config.yaml
num_hidden_layers: 14
num_key_value_heads: 2
norm_place: "peri"
norm_eps: 1e-05
qk_norm: false
lr_mult_o: 2.0
batch_tokens: 32768
Each number is 128 + 32 x the weight over its row's rms, rounded and kept within 0 to 255. Layers, rows and columns count from 0. Numbers have three digits each. The size before them is the row's rms in percent of the matrix's.

# layer 6 MLP down, 64x128, rms 0.148, rows 49-63, columns 0-63
100:102107159185095098167115120108103104100131172181173164130159098114149162132122138096143157089085107122116148145161135107032086120086141107079116153141120084112116102119105147156143113131181068
097:065119074108196128120102177079115078127113151080160164076180173070157076119206198114155098162126132146127126110110080121103161152155165136128096146135186120110141128127132105155120153085099153
099:118159145132109112089181188189191121163149189130153157086125120097128194193204179100083092092079152138165153077138120129122140147134127134176148147134178136139082124124098182142099115141063145
105:169164114064075104086159175129169109104142112179080105090127149105130136181117081143097165142090128139058130138119098152171136117172106168165143116075193157180103129183114108127129135094126150
103:089151092161108103133107135108179100109119117138124139131103168114149126176173117133139112131131065113080078122160168166135079130154145141122158112138119029173085165107163063100204142109117117
098:146103109123148125096101115100118144090105122143074146144122170153126106074189152188100178138139125152116150092108129149069136123139148133159148097203153138173126142050087117097083156114147138
097:090137127157102124138094156123125062179121134101105151165166140081149158107103155120092156155094121139190092146120182111124141084168153089061110123139080148146133115120143182071073124143087198
109:139122133165155028150127123087140101071106110081107184133148185141095143145151202127144106105105133119139142127194098085110149121086101118113124104101152129127057175166147131142168128113121149
099:184116142116109089174101120179109114141117102091117148054151147161133086116185149148096172152079140147094146119123077172103109166148080122136140076114105178156073100147167107163073147093138088
100:102150161126118116081180123119170138158143142093121104121208125058171113112164198103117159171144180179137101159107131092075092163146069126121117103164121125121169136124126112092106169142122134
096:162037103110166165105157095117137133113110138130131198124125120167132139168156151145117131133144095158070086171171097161129100079101109102080097131100159137161111064123077127134111129108169103
102:154164124131174136139178078142156156109145136153126100169087121150127163169094165136101181123158153080121116188127157130082150119132154177064141115117185172113105140104176154160119116061165139
096:168163143083154159154112166203054110122148155145147160145165154089121083150138117131135104146094146139150144123161080127087154154159162182077114063141088173129121146152121125207175138113071087
105:147164129070119160104160187147178091080153133127107124125150108128130151149142061036157101146139116159129116072123095126167136094157166084126161126095095187140148161114127117090121151158136120
093:210180137176061119125130139104133115106140079156214076119216142164129070116129088172156152092104094171077102132096099145117081098139117143138149118116100112164091113103142076095133096143152125